Part of a small language model's weights.
Architecture: LayerNorm before each block, learned positions, biases.
Each number is 128 + 32 x the weight over the matrix's rms, rounded and kept within 0 to 255. Layers, rows and columns count from 0. Numbers have three digits each.

# layer 3 attention query, 128x192, rms 0.094, rows 0-72, columns 0-191
112124120150115097121123155154140157124119115135155124109129166142134143118111187129106133150095147123104152115122127148111123140130113124115116147122143158123120161133145130113130113152144134143123150135134137104152130128145135134155116133131162130123135111125137147115091135096124132121114140133115108102150123129138117157101108119140115115126116112101158113161119069145148105113119117140126161121160129125105124120138176135099129146111107139105110105146130160156153134112099098118124120098117097098153108132112125145118148141132109132131145087122127104142139136127120160119
135125143113114163159142101145135158191176147116100117112118131100128116118126085137113063152153094170112158123129144128119166139114116135123117152118141126162163139104093117144116104096150135115138087093138121102116091108102110121126124138157095156135103132104113151096165130144105084132125143133108117173145131107154125155129122116150140142132131139091115144117140139134133129143144152098125126159087128134111124133156135112147147105151152124128130119159137128099099105144164196143174157154112103129091071122167154102165113140101180151093132166085094154109090117156123076119
134143132118129142115105110133123140123165135105127160113139116129136105126134102124124125138136115143141107155134177123130126133132156152105111113109129142142115134121131127194123104105188124117105128113150110123141133118125136139083120125126114122134129077141127120112150127114128128155230112126117137137140128102149127114121136111158146137214113139128120130111126132113119137132152123130165142138132121127155111020113149191109147107142125120122136113139139141107150180144133133140111124146120112130099093095138137121147135145134142134122127131125128140139128125133115123021
131140132118138116125138132101107108140126123139138151134129149103108133123131124131140169110111118134138131139139123111148120129109146116135091147109086118092122138109135138139117110101144124134095120136146126113140153135154147127131150128131101112129142125123128104149131141144129128117125101127130139131120138162116123111145125129109105139124138120140118126116132136124116155149131133136145107122140130133154130127124134128148145119148091133120140166116135139147139127131116094122123121126144152115125179113124105122104115112160128101142127119160135150127155111131122117129
096137140133092126153117116116124119111146156133113132118141105103151111121163163104115135131104130141125141165140124119138152122086109127139111128112133097102126143120101129111130134127153106152107135116138119115104134109134136104135105139120136146113103141111166143119101115111099157159130099149103132137148138106117138142137141139128151124130121158118134137123184156110102130144138147156144105160127074140160110130094130116132132127159149126131131147153132142111146087133130143120155130110131116104127096135135121132164138124127144148120121163103140115176123119129117114127
099128146153127065137140125147120119163152124127138148143138151118156120120113122122100133141130103130105165147076134127106159156099123097120125116122159094125146179095147117129128106126124125195112124119140139154109106129117137124136101119126137127161123113157139150119108168121101149127123106123118127121137137101143123152178123126134119114123109134110140129119141118155120121091152104144157111140090138122137116120130135125078157157116140175129078123105148156127118114120097138135122130130138118141140117160112116102105152142144135147113107125096119116132103144125143139121
121129133148103132140134133107143135133134119133128105113157113126115128124109146161112141117126139106128122145119127158136120144119136143122125145104142147117132099112102101122121136131167131131137144154141111126139123104124116147123132107138116102126098094132149129125143127122120128139130117113156117107112109145143150142127120105141140148140128125103123106130139129117154110158143116135119122143104104116134146128140136127131122118126091123089141144169112115133128135120137125160114116123076132126128143101133149124125122141106112152153145110105125132134101133131119133122
093118102131150096086099148148115115082114154130144136147130099133135121117130149108141137110103170128109129102110113072141108120131147124117142079173121120089118130128154118127152157168070134155115190140123146138118121122155131121114114161093157115168155114184137116135094141119120159142140139135134115060120149156113132081138132144092113083122123125138145130162142109156140127098135136134124128129137135152138112131100141130103104148100141114119128119076132119127159136111117074097125102105138133142177143145099101157119157118168091111148128079147170089172155132118157181125
104111140133136111100150129158138123119122120122140128106115119146121135122145157117141128128110149138097114138123138111096134143163132121113132104142123165145129145148158147121109125155113106161134128139125123135121100131121128140102114112121149122120161107129102153125112113108123132137134141149107110120119132108120104145113115097117149136122122109118131120173112124117127114111137136119141126144120133119113128127127121132120155162120135156123103121125141149162115163129137103107120127084158124135136107121119120133086156137107154160147133113119134124143147141115147116137
105143137120143107111159104155117095128117123145110134111112119109143111112169159102120128090126143146096136157107118110132143137113147130130138133136100136105141137129149147128138122139090120165120111125106142131101115139116153124087131115116114127146127098163117134129093139143141157136144108133127119102144138109126118109159134124118139117117132163135120130141125120148133133116122122120169102125121159121141093129115115133120155141143137155112116136102111104147113162100156111135141130092140157152097139137127108141101125121135119148150111130108145105165154118124137144129
141137137094143099148140115135095077156117118137119109130115136110131127120173128113135144138111157146104133143133117100149132140113116109164150122150107092131104131139149133099140116115125123122085087148136125134141138156120140138127148091124142154139133143128116125131091152148146111093107098123157160141125128151111112147127135128116106139090161127151118128111140149139161113084124100102104114090127129116140139114161118136143140134127100165133149140129127124099120147132152144080159106150130167134103174145135097124105100124148106126101123110127132120139119110124107143149
123132145092149169127132115129142124127138113122125135111131106118119150129121121144137171101123116139123137132135127121123114156145134118132138118157124137153116098115127137114119114099120113107160117110142103141112164132129122147107152115106103126148155107132117117140141117147139099134129134131128167136100152136124145098152133124091124135130105125140093158136100168108109166136155126107113131116121128135119147125112105125149133127135122111139151139135140124101129135129141129144114117158126152150104132101137134119124146141096142115138145146145156147075135115130142099147
126162122143093130149112128134107137130157123122108092127129127132131118128151110139098129125120109127137119111130137116136141109083130145134102111114141084119130121136105138116122131132135110129119102117105125133149112107118135109143133134139123138130112135117145114096133128136107101146141124140127136128140131100140127113116154127143142139135162158110129125119151136111128126159108158117140115136120120123134116137152132121155128113138132125098133138131113126072135111133136145119139140107118113117108106130142141115182123141155126168107126169117131171146152143125126100121
156127121101115140158120106102130156155146137135096100119130176116106149136136151131114159140097096145157134182211149158104153115102124102130115110103134120144138131124113113117138102070180112105117095126146145133102161130137106151182115094137056145105105131121136118140134135112111112140096138137104154119124105096190160162149132137114142132126157132119123125077143158114105138153164121123179058114141081165126131106141094147133138111154143138124130178175106073101139116135119146162109122153119080131079100090166134108148165137144132130133103174135133202054110116107124079125
093109129136131101113163142157148103090102113176157150126141107143139128147126131139137116127130164114101152063110063118127117137165120119124143130150124136123126126161139119082119152172059157160166135138099115131143092139126142092107124166104163130123151133122118157129099121128119157106119150129132097114116148153092092116115122146124123110120120118114148107170114107149111109114092139131095136133133158140101131226148117058132131164107120124132132102116122114179102121116123098136141133076140155088197151153111099150107105120091116126127158091129130078153151135131154176146
126124131113122132111098126137141147121164127115120152116140121138135121134110108127120130124132114127141112147136160127123125132136142146116108124112140155144136133128134116166121104112180137116131138116143115133138131117122131148108110121127111112134129095140118120126153118112129130151193126125110127133143128092159121122121145127140131129203124133128125138127124124129118140132154123138162137133130111128135125071114145167104149115129149118128121106142126131119136155137126142139101124136125106119116083103126136127144145140139137130128139122133137135127122118135131113049
082113128128120096100161158183146097084114123168162165127130077150147100148112108150152094129146159118099145042073059103118105143172136134111115136168111145125126134151135114116118159183062175169160160125110100113161065129101163075068120173107176120127150102131110155115129119128121159116170147119133072122115142151090072102109127121150132113160117125114150086179115080141117108117075153140095151164123173127097120218133146055129130156102125106118148056101118133181096152113114107142156144075124164073211121141103109136116101130089139125128159097114119066196153141146170188108
114138108149150089105132156150137131098099119129140140132159122155119134149117149121144148110124164094115118059142133115108083122173128144126169139157095159145116124136125129141127152171072129180156152148105153147133049135094135105110112164081155138109210110134087136116114121112125131123140173119129086087104142143122131107112131154135143099132140103145119108152112074132133115135091137143131151139148156149099139129121139134111125170077126117115139118107109113177119150117110108129136122083166120126164107130105139153114148136105103131148164079123155084166153127094161159128
123100131143160125136127139125126135147095137136141130108130128121109118121139167123102137148120148142121147118131132095127114142140148144103114132118128135105138156110124126149128113127124126132118131130135150103110105115150143127116129175123146112154109094144121102132087145126121134156128147125141127075128130149136148133148105128124100120117127101099118103118146077158148123120124134136141109145117177161140117120110164131095109128135114153110153122118140125169146150133132090127165129123110127143102165103121127148134125132162109115145102097120110123104141129124130138116
103108135143137107109177144166141097096097103162175143125138089144142119136122124145137106120152155106109141046089063121135103138179125130124131139161110142126121118153134128098116156178065157154174143140100110131158091139128145098091132172112181120123148123111118156125116114133130150096137147126137081125112140165074085099102115123133116118141117125114131102179103093145128106113084130131084157131125166124097124210151131055136121169114118110124140086106133145173106137118121099131153137076143152085195151160107104152110098121085118128128153085131125076169148139144147174139
123124118153144133176154082140123147160154113113143108128142126130142131130090085153128100146133086109123167128158138138125148134163108115113127124132115148170159116113106120133111119121158152111183116088143095178152119112143095149142142105140123131111140111090112152102176130160130116089119142124118088154126124134142129155126112109125136135136146082109128139149090120135137098125118091142122178108087145129116133124159134119131132117108155121106090125139144138122085131156112170136126146159108115101141078140131172122104105146134128148116141133108084132116102168126130123134
106150150167092092138123109109127193121137104138116186139112118122202133146112142113110158117131105101117170188110103164138136113099113121145105146094138109119126124133107113082123158158140092109126155096108084112135173131161142127145154129202167135107122152114170152112127117113137153111120088166118163157188151080121115142099160146138126126120076140142169094119127167120115133114089095165140145107104107092180132118131159122099133159134128175138080149153119139112149076131106127112086160094094138108119123155106120130101094126116133147130137120121120084182136161136083155125
091131120146118096114121148112109166111107106139148130142133137140136129137117177122113173114090132139108134145139108125122124129140133108121101107116150134094119137154154115104133125158144119137123155142132122121145142131183143155145123139160160093120138098135158119139093139117134147137123128150118124108157132129125104130124124115106112116127112102120162089135134106142134108111123129149137131111160125120135123118136151134116133150113125156103099131122130137171159139101104068106100119070119115111152127138107130154080137122167108125158117076140140124155158156112114187119
124119141133136123116114093155126102129144148134147117117120107155130131135115104130118142152097138154140133105113132119122143152137117080138179091127114125143133138129119166151132122136119120142118111106125137131115129091126123132131122150098147109142130123132127124138112133111133151125128136121126152085117132133129143124140089157111105111110132105114140130146114098156108139103161106154135140133120165147111117118128135139117148127106128132135125122115135146120124148134159110145125132152173091124128122151127113141155154139144088099107114132139116136090158116139127122134
160128124125144164132133125111149156161159153117144113119088125138108127084083053157113084128189109130147128094134137177136152107129138178131092144136116172151153116102121114150139103114103178125165142132121128129149129090137115136131162122154093136118121153123115158126204114161146093110117139119129089162088121126129108122081100115150124126143103124129116128153095148129142125134103123094081180128138153106099137136187128117128095111141125087115111118176114124121097124158122148159141123167079138125165122148148134087139096115113154099126178127132085140091117116160117098134
160135127129111130133145138161132092099104137123104123131155099139120126160158123105146107122145132134132092140093139107128086143127116154155164172149153123104087104144151169130110167096157108117115118150133121131104117147087123108122144121086174121113118156102136086163101131136143107135144101104187107132123120145126127138149120105139114145122164117153099130128129101097147110149115117104105141128114122075164146137060121137162133119135116148164162109087150161097160127096144102112147111141149195123113188142106142143121122124142140149098083130112123151149149101143130116132
166146141111122169172115111084118143187158130119114088134122158105129144101133117135103155155117091147144140205137159166128153124081124099134121133119153097144138131106121133114130105083187095108100098116137139128108177126141111169180147064163095131133074161126160111119122153128146105144093122126130182131135112107153150143162124131122119140102141148120119146069148176113126143124166105133149087103112103119141140088151120149132139104156109162132116174150156133063151101140143162130119135179111119167056147134145138091148137141141136123111088183130120192064098119127090084146
181124137124125167151168139097125147123135081121109135146119118105128147105143124134132135112179087096140124166149130151143115119118133125138103156121147117144133118066103130088100104080196128105150121126134101146096151131144130143143147109151114140128120162131138109137146118136147113126112109140112132174149131114111111104143135137141131159141129150122093159095120178096138134189116120113125109101118102101131145129118075125156126113170149118142125150153122141131111103150090162114122119130120161138121115110122135112115104133106167128123123138127138146139094118117108103129
095157138151109095134088118137124092122104092131140134137166121164121127129111144132139183101078135103106105164123132142091130140131137089112164107120111103138128137154137146122113143144130093143108113095144124148116144120095114148097124109148136109133116104105139106116095139119119164137146125143132167092148117116123136123169136174099143135117126104147130096119128118109095154090159119152159131139137132155169135116107154128121147151104110156106101147130126133126133145141123094149073138123141126132106140116131105133109146146132110138144127157139141133100142144102148170138
098130115156126081114112144168135140092105115127137190137138120135121125166111132104142129098147140101116120087106090115120093138170134161105140135139131156121126124144119116146129145151093123138158163122115117111149083143105164099061096172114157124122165100135096119131134108125105160141186149121113100123146136118120118108143151116148122110176109131135135118130103048116135132125083164145140172153111157146130126161073161109084128148118128116118153091100102145167121154102104092131128129085131120116155104128112140152114131136118132141153140112118138108166146146120177163088
143110112154137143123122124132125137124094142126129098151136112176117115121136103153152120139122128131133110116122133119108121138167140089125132099119131106115127126145108146130108137134130116106135144126131119151124136112150117145108136135126167112137120113105152094153134129144139118135131162147152119121131094144144146138129104101102150122127125105130145099111093093129134096146148119135108131136112139107148123124122143131145133106106158130114120108102131144108124156109123086123106124143151145134149130131136153145110133141152134133127106146131133160096133163132143165131
140151131109116104099144136136144145135131102135126127133100189124160136149116138121120147118114121128129118137141123135141128107098129125140124142125129114145130124134156107116161116152114152090118137108094133078156144161156140135148136133163119126126141126128107129137120161111142149124115137134109139131154122126139111115133127127146135154125139162140163110069132110125142138117095126116133141087135125126117119133146145127121121146134112130125103117128086109143128130113133162115112131106116104137136101127128115142103115110142132107137136119125138119147120143105131152125
119147181146121068154133175132116141157133120193101129197149123135163130116092126159155118150081067164117165109102073151081158130100139094114114165163115128113127138175108080120117146136131129124131130063124153110081123110102170092142136131148141092111088097157127146143072114112106135129095179150123101107128151144169114126164153124080119116131130115105133092068149068146112141137150171151119130145104123157070122213135128020109150112157154114119122149125092138145139109096099147151150140090104113091133131142112124115155130178134129113112126142127130136150158124111153096134
116143124135121132138148104133107123139145116128149111122131157095125105112122109154133129108113141147143149133122133122139141124133121112127129129139149131152120137151152131134102095134132131103127123103128128136119115115101113120130110112143133128118128095103143131126146115123116123118131121118140136107126121134138133136143138149133148109118140131119136115124129112123106139138124134139119152127149122134157118123130158129151136092153123143134121138165110142115127115128144137102108137145137094143131131130136129137127137133103127131120135133126110145102142100120129128131
126116139148130108143108180129109150135148124138107131143143115130154153138112134123145121159133081121127109105119125147089154132131138139136108133125102138119150132115076116160131125108129121130129128108115131134122102118114169101116135139119131137119112128173117134112120113130134149132154141131124119157147149137134154128115150138090115137148135128123124126124149130132118147140122143139138113118100140146106115129143131128132126151110120118115123129115113155153143134117106134138158122112120122102115135140099111116117124142126155104131134148114129127160134139112135129095
116118131111135159139119119131108154120137140119143100120115141126121134144116092133105103098111120157116126116132141126115108124104117145108120129141125121135124130121164124130133115163146126114100137113127129128136112120113114138132125093126124112120103112124111120146126132122120128117135128129150140155155123117136129138127103112131172120121138116123128122116126127132143169153139138102115112112134134127158113132133129134139125109150132134110143117108145130113153111118168125116121130137147119139137132136131138121154153119120152142129126107107153156139116144118154162129
130142144110151069117144163121133106159143100159126144183083098136136116163094109130138125129110145145109107102124066121126152105135145129116136158138130150116114148175123156112153110122089144144141140125123151170122146129115173074103166166152141116140106120127156112163100137103120130126138120134133112141112135135148109126155130137105122100164099128148126100118131099129117101119131138127116143122133119158074137161111087097097111142109138115116160122152125140132139182115091138123138111144135141119118135112109121099104108132101103097108107088147111107144148113137089113100
164125094124107222127122099097147142121127141087126104100123146110115131130147158099127115098146145117145128161159189137150102151124114146134159107117142119130112133105153127128101123156135111114097123144119123127118123121132093157163137101113107148114142189105122139129149139151146112159090138137144179149137118124100168141109106119143175136055124125122114184149120165099147129141130106092112116121143130118183143075133137189158114129131108153123111141136152128127108067133180128127111122140135134165122124137144108122132139106107156151136139144123159116119090154141121168192
156083117141107136147113125130153144128109118116126147124119115136121105135126191129122162128131144133135131119141119135132143124133096139136144112127112144112105110130115122121130143116130098157132135154141114130105128132137130125145122144107128149117126132111147150150151125134146121144117128129123138140119119147104179147129145111124111103130132125127125109138134121115119102141106125153113132127128112129133141127148092127129128138104095135123153127142126127133120139158076113116133140128155134123143122119128120120120144133134130139135138145148097136114113120129123125140
119115121127107164109106100158111146087143144108160110093133141106115125119163095125135124115139145133142132120138154099110119110128129149127129104139104097142149108097136136167115097153134127097133130119123111097138098112110131144112130132110128141114136102138126111132165113117144114124168115126127130152141139121124142126095118115136156122135137115130139145135125147108154143140114115144137123112168157094182128097123138162154117098152130139135107126115128112107151126129151124110123111146117103131118115132128129164148149116109156159151140101119141142163125144138178145106
140111057108136187121125071108140143119132138071143124068099129111081130151161132088105139110169183090150095150168187113154119113139109170133134104097124120144119109100139173154133100129125123121125129199131105140163126137149092152101137125096116156133168163097123113136174144130152122146166083124133162169109100103115149154092103135160164119122108135147114164174092170098146129139104096114123139121154129098191137026110132255141112150099110132114121121140168120108134147151158112121112106164149142164122126124136132123113135092100133162138138114126146116137085131141112150115
122103108108128156107140124147123129098123128137135115082144159150107118132143126106102109106141149105136110116114126119140113147149146139110129120136137139159127141134151154151119090110147137107131122150098120145155113124128085116109118140113139110142144093150101110090133126128135103148142141139146149123103113126146138118102115132158153141139121132150137163175122148120145137138151093113120153113105114133169121129128147122145131150124125119142108119120140144140144137119121128118132117139146115125108126145127127133140127099119149158137141107133132147140125099121144127126
123117136138120099120130186124124123154122143129110153155134129123144132126117135136120113180081078107114127102109103132104155122122141118093122158131128129120130143153153104167137126118104137128105126130101163165107147145100139122129139125145117131134094126157137124135087159117112098122127164144134119124112133128140133154148160140112146108137133116121117109124146094157110135145158145111125087135108111169085116122149148132119131133131117126113130117150132155139160141111125105145166101122140144103119144152107128086137130147109148122135108145130122117132123136114139116107
123123122129107138117114130153129130145128130111148137107116132142132145109131149135126144128127134099133142103115119127144128115128136156118120124121126124143137115130114133133159127107118129130141120160151129109134131130146133133139114113110127134119139106149134142123113128130125141133137131129116118132116139136140137117118143144166124101128151147151119129144127132128142105139147121102122130136117134134093109131129131123133126158132114129151131143104126109167125121127105132107158124122135128122147131140114116142112138119122111131128132096136134128119111137133117127132
130131119146118115130117142126157108145118119129136153130143115131143129091127195136136142156136107101128118145140120139120127125139124120147137128114124129095121138121098117126135153109088124148118118140130127118113158147134146116134134141143126166126119156143158153115120145148139125139117139128112121148137125134089142113139150141113089126133123150123118125129129108131101092123095127153122119157121121137089131123137117124130134136119121132127121120132134131118106134140095126145125115143114139116128140127128122109118133126145122123120131163129111108104123136121111100129
123108143151117101145108145138138148139105114130130142163149118123142144101114151127120135147122102097125155131116108126105124127131128134134106174114123140136130136131098098131137149116118117130149108139132143128117131149121142131136127151132100141144153161144135130120133143107121125135135147120127093140112136143139148137135152126113128105141141120115146102112149101156134093139100131136112102138140117141098122130126117132127123145120118124097116144146131123171120128138100136125155143114115149130143122135119117121089151125106114126130129140114120100144096109119165105111
119132130136130133147113141136120124133127108128143164132142116104131126113115157110135134118133136083154097119136130136148132113125109140128127111129117088136121128126136138114123145118106121139126126125142131106123130140126135123131127148119146161126124149134137139136119126146119118134123130126110121120137119153099118128136122146116114123127129149151116156128133139135112120137134114115103122147130128138068127128132108129111113152125130142117116122115130133146104133142099136143122131123146143108128133124131108112118139133150143115107116132132129124137116143121113127129
123126134118152154158131122129105164131142136114124098121123151129122141162126093135112107128092116136113147120115165106105135121094120139083115178137124112141127103107144102161114102147165119091097129111128141106114079111087118141132131095116118115124096118141089120130112142125116127119139151118159144143146127103171148143138114121116189108109150093077126127100135114138154176159150146115124122128123113133145103107135181156163133113146103138098117118106120115123141108117171122138136129123130127146134132141122138142162149132092163164136124121109151171166133131108185173132
119134116133116107136146157134113113152125077158116176150144122113131134116088166124109139125151130104164146113141090166136136095153119119140113111123127170130135171164113143088147151094086151139162145175133125128128160124156153104132120156132135146121130137108161155140123109115112124126117118134101089105082132144123100129139148159139104101146092128143138126148120097137084072138094114138120141152149144138083126149147073102098131169114148092155131149166158119122123147149061138088136134107150143086143138092128100091117106143126076110103160145159110065087126113138074068130
142132138141127121116123170130124122154105125133115143136142124123141121146134125129119108152112118100136111123106104116132132119105146121134149145112149124113137144145129124122151141107092135117118146109108128142123149131092149124115138147131129123154112131155142128124110150130106126128133127138133140131133131136117099123167132158120118155133113121124116133126138124142114110147132112137132119134111122158107132131133105127125116137118142131133150123159144142128125141124098128128155105096136158117117134117136108094122114151105114107118112135122126100128117122143110119127
122138130127153103136123155108144126155138126124097103146133124147117122128133100127116102156118102133111152122101133137125141136157129113144115134120124135119147100127125123125108150128120134116119131077114138122130102109115125117132136152131136125130105129142149111124132108138150134133137130126147119123152142103129124131127124129139097134135164117122148100145134111115127143137118150108146134115111118111176127126147132125143156119123151114129136122127113139119115136113143139104135132127144106124087109134125145156129127120143152130108149152141110145111137117131130109120
133136143099160130127145099134100118102138124123160086118149158118118143135144065139111116139120143160122150121130143115131113107144133166120116134168113122173154115116161132147111095136136134097142126105114128145158094107146126153123124132122120120146119089125108119132129125115116125094152141123135097129127134136146105130128104119124164137137136110124113151121136131145155135120141125103098140109155136125151120120117148136153123089136139138123134121111142130082150131134177111100133122128137107139108104135137151140138136112103102146123111106114144149133147118122168134111
128114133092146159128134125127110141114165126122139094132097150129113146171127056125129115121115147137127110103113132104135139110117112152086133182152118136151144115121154151172136067153142133105120130135131123140150057098103132142111146114104130104132108109118103105132121136108126133113149131128151125131110140111176123143116093127116179122135127101112129139129121118137173142132156118106100126102158127129149115114111171146147111111135105134124117118127152117105181141112169124116137114170136140149111107143104135143135130123089152129130129089124136135170143137139164143115
129147153112147104151120175132134129162136091114129107167119129121129129143109160154126130118126132112141135152132134126112138112113120111123124155115146158102120126114115117130149142122129135140124130115159149131134144155104156091146138134142133130140120137141156136135107131136122128113119143119136131113151135126127152118160133144140109129131133125125130098106117112149128138123104141111148109140126083120075127127129094134122130137124134141128146131120134158111131142137116127146110132118127109139135151147135115120109147135105132120101093124126142121100144100116109112129
124125111136126164121123106133157148119140153127144156141124129126134134102138168116140142146116131145123137144151129127137140120136122110126129120126134107133125124127151120111110148107146115104131117135131130119134142133179102148127118127126125139111120137123139121105140133135134107130103132137126118092112106127127113157099133101129174116125127140115137117140109152129125139122108124131127124117126125147095137123142118128110135137123158106119120124156132135148139122124140127166130160114112126129135129134118125116119133128140135122130156132146111124124103126114124138151
132102125093139150117127088121147093084114161094125080113106164127117148147170101133127132127083145122125096138122161103138112158122125129132143151140134099120113098096172118164139109136136105130096130108131120121156124131108108152142118111130120129151140142122107106115125142147145129129120119100161165140156122128118161106122119106128156156087152141103118138165149169122173156089169128077135124093137124110176153100109194161154104139136108146123113121106119124139128116124185119152146125153130138171095110156124136168119146106139156122149095140111164165153123131124134212142
115119134131157133131124150140137132132108126128112139117141125140125134095122172142112131128139118112121144126126131114127144127099133104131134126103156129119143108127120104117122147105115126121138134100125123117108147130147121142129122128131143116124120118153140146126110146127122138113117122143141148126142119126132134126146135169133125099129120141111115110123146124129117133143101146119130130133104115127108116126156108130129139131113131139136128113128125132107122132123131116128133118116129150119123160132139145112140117138117128141151117114144128152112144119113121124124
120139154117149134145134133143091150105131133129128111129114160126133148144127092144113101119081090161123142111097147124109125145101127139099118150146123130134131117131143115158132100138167135113086132096123135105130104118111126130127128094136122125124077092132087124140119132122107127105132137123155152148149130126173145142142120116111173135114143109094122105104139119137139170147156148124121116129115127140148117129121201132152121089144122126092121107108092118110148114095143118161148136129103120108111127143124137118151148137113141148114129123123150172170154124104181148125
116145130132120122128140141152122124125132139115122107122111133143134140136118129113143134112137140149144128119144148130130145128105120122123128124127133158121113148125148116126130130142129129140106126112124116128116130126147102132128124117119125113133102109116126129158137158134100128120111125141136149117126123141126183135153117151142143110114108121127109111123126144129143139128122127113132120129132136127109156133134109120125115101130164124122130120144141105094137129130130109120146112122141130134144143118132137121137116128152140134117103112127144132117133131135108117155
145114121149118149117155129116146118123131108132125129107126116106126122137148117129136131140130140131140104137108117124165129142139116090130136112124140119122128106128134138117106126136129133114140129130127098143117107124134146164127138130115126137106140161133129139136151132140131145122108116136124132131116135129120110119124131125145132129130142149146099133106137153119124132136133123130097116120119119131164152125140101130130127163140134110128127124133138126111103134138135133124135124127124153132120114135127115121125109114111131131122126131152135115119137127130099161137
137106108150124170121127131157160141112127136137141103096139114115120113120133146129124124136175139140142130113124132106136117142164116105126123112134132151160120115130154134118091134131128138144170110120127137134146130139149095126131104145106146132119157132120126131139171134130122100153120113131126132117103112148136120138098140133127116127130116133163151123127107145109132113107107118115139144127144106104151120118128140132130127127128117127144109115139135120119139100139131151149108137144117095103132133131114118134125137127140137140133138107143120123113116132124102115132
120134172112115137137120134147115162137161157124107117150132167123144139136120082153143121123086087130133136122105144145122139148092128114108130178134139128141144127116123097139108118121163126120088136073141132096114099124080139136118107097123128117127097092143099145131126130132090134132130147111115154105140156127169129120143136123133146145111156105084124115089126107130136175146152151122140117126117125158115114129133178134145136080154115133131128140099120130117151098099124113138150124108126101130121150127119137134153155144137164117102118139142161129173128141123172123124
127097125147125136137138110147104137130141130135129123122145135125119127133119102122145142130133125156134154105129148130135121125135114123104095127155127120144141113089125126136094135133172126101150134104126114136151097150137098125112101104118136127101131104123107140122161129141121151122132131135118138118136123138123133138103120118135164111125128116114151116126118124127126143123112140114109135126117134119146119122134172131119136092147131138123126123130137125111166102120153111122117145126144121133134135144115143140129115134141131130124122131116135159153121148130158114131
144111119141115168156120112117127132125142119120120097125168164098126144123118151124139148131154118129155174139122168166145118132163102119124117114122144142146122134091136123140088123132156121101131131135152096114102098142112104125166104094103133139085129112126127168130154108139115132138108151125120129090136121146121167126107128138143149121086128105120127156129125134110097146144073107138129142149133116088164126096129164150146139105148117136138116158160125130111129082143145126116111143141125097124153120133131121141144145139132142151120144149135120136077116131118135118163
146129198102213050114181000104147127124163152105171061132030203093117089118178061118152138088107096171055127117099154148184201059077155083065038048192161177081126145211093142129150071141114097091061121092180150057106113098095042238163176142136024118106134166158118142089089155118151182149128091083143143146144149129155154053112098157080172157116187179111116140189129131090144132145215163124151090108128199183144098112174122129189102140088173074134097181177067044095126105207152113132092167120064089188155186099102226106156139107057199136128173128143153113153090198139191169147
117065153087133049167102116135190072136070125126155138083239152172090184129096186107091218186129172116073064151111134172094058158210162084102143113250168157186109107113112093186135129076154073090207039244087174191152105170120112187101000077054165038097105142094102158154114147096120170096137079073159044024093172192112174203138126104100087085120139090074134109115116172140174131070161095164178116079143178171082188102090185124052131173064062112120146119077088099162215166138208064191098169186231122207095221103100196195095129225189095104139179147148059148097154111109083101129
132036150127181110139094067100149121063104174067103132105115095193200150157140163077085186176075070197116080164154167131002140243102113156189171112097178195063057139199119064146192199072240074114144115040060175211080179202138073121179137081128117099156118184142100120139150062109132176141135116089206131220195146109070101194097107084078144089098077081060174107212092193145096167026161135118170090111152098142153145105115084150122089185148201107154091107000142078128128105144152132098080180184173161173111166146121253235101126152194125117127122046203049097076181178111102105140
110131080172061129103063205139135207193144124114159106101048123212176073109121099211111000166156064154083181091108151180121157098060070152094146204133177162109131135158105135163100205079213134182146213027124083108126095128112133103136255141196147160139176049096101166089142139127105140168101230169196159253138103097091032205007115091073136172145049129105123112225122075101147139151074158014063171129094081102127079152144057128076128126145163153123058056154132151100051062163127196205177178135076143014168000141163142077164180085107208154045109060084200145181166196141205130112
150173130103062147114161180092100152201138097081127127177049185116176063111122128110159086056092077121070201169136161125130144110014137137114101096089060160110152164112157208118079086139161064075064130100099127123137218069134079101161209138219085183177218157194135090138089159165124044229119179157108226244214101164156140098161140107140156232112091103173132153145165157042138144169123138038123155109139097095191093081176111179154159086140107195124129141120165192059135095148097118093140098118048147133101108059122120061135163073056148143186135146132202113165075185204138152093
121146165154096063090119182141111160167087031108164105072047170198129054226139092175148000068178062094005101079116153175157093158129158104016135108213206169073094145194168186184179163021144048013124114099140094093143122133101093179123137063160078118105169143133074204124112199126138177124108170086242154247177140159092112151093145102082130255122050156134098163199089138034201122175199180021108155063118158120155017150132013118128152145112177117191088090153030093056113073173116112166067164107126126110163090169173167052201125137102157147121096096052179156234131240156224176142
140127132117078114181153117099139101143092149070091097107130179147173140143093134006105177130102109159121130184177169155075115196089123184158090077107125152108140178125121182149144120118189078080123055153071145142122247146124108105167064119121120157158195186160116111128087118132125050196149147123122181178226141157126192158164150114135108168117142117129181162103096180121124155101118110088158122100149109137182119060130132174145158140124121192130119160026137142096183112145154069079117117087142095169039196090094153152117147135105110123172125133150093105109132176161098102104
160161117148255209089112116171076137084168119132106198200123025081147168153213163129085131115113125040255078119179090008151162146154132140205185147000045114055094085078136071052168122125048177153039159063169110134035151133119155121115237105143062144148000182160191066186212057105166150023123053167125123134126108078125129011132156185144208088119072155148113155077095165178089104181136102223086133215115160105095180153151112131199061121182177028087198121170179153162066159096064201060109049142144141115129137152158069102150046098188075149075105146202077088134143075123039152149
124178113139176172067072136170132151138138098167167204137170124092098163110174137205084129119142136074183126082116109049217107060173143074103151154110101082167108107059139080086091076173068183129108142151173106114177071128092162151086194127119124095126039098108189137135143109113176136049124110179129083042058140141135104052130131170142161101137128161115088124068113113156119064197083080146075169170106181130091193148148150119130085121145080075078167118228124175162073160100102164117094091153161122111148099103173051109139124177158122145067125181145172123170106057100081172136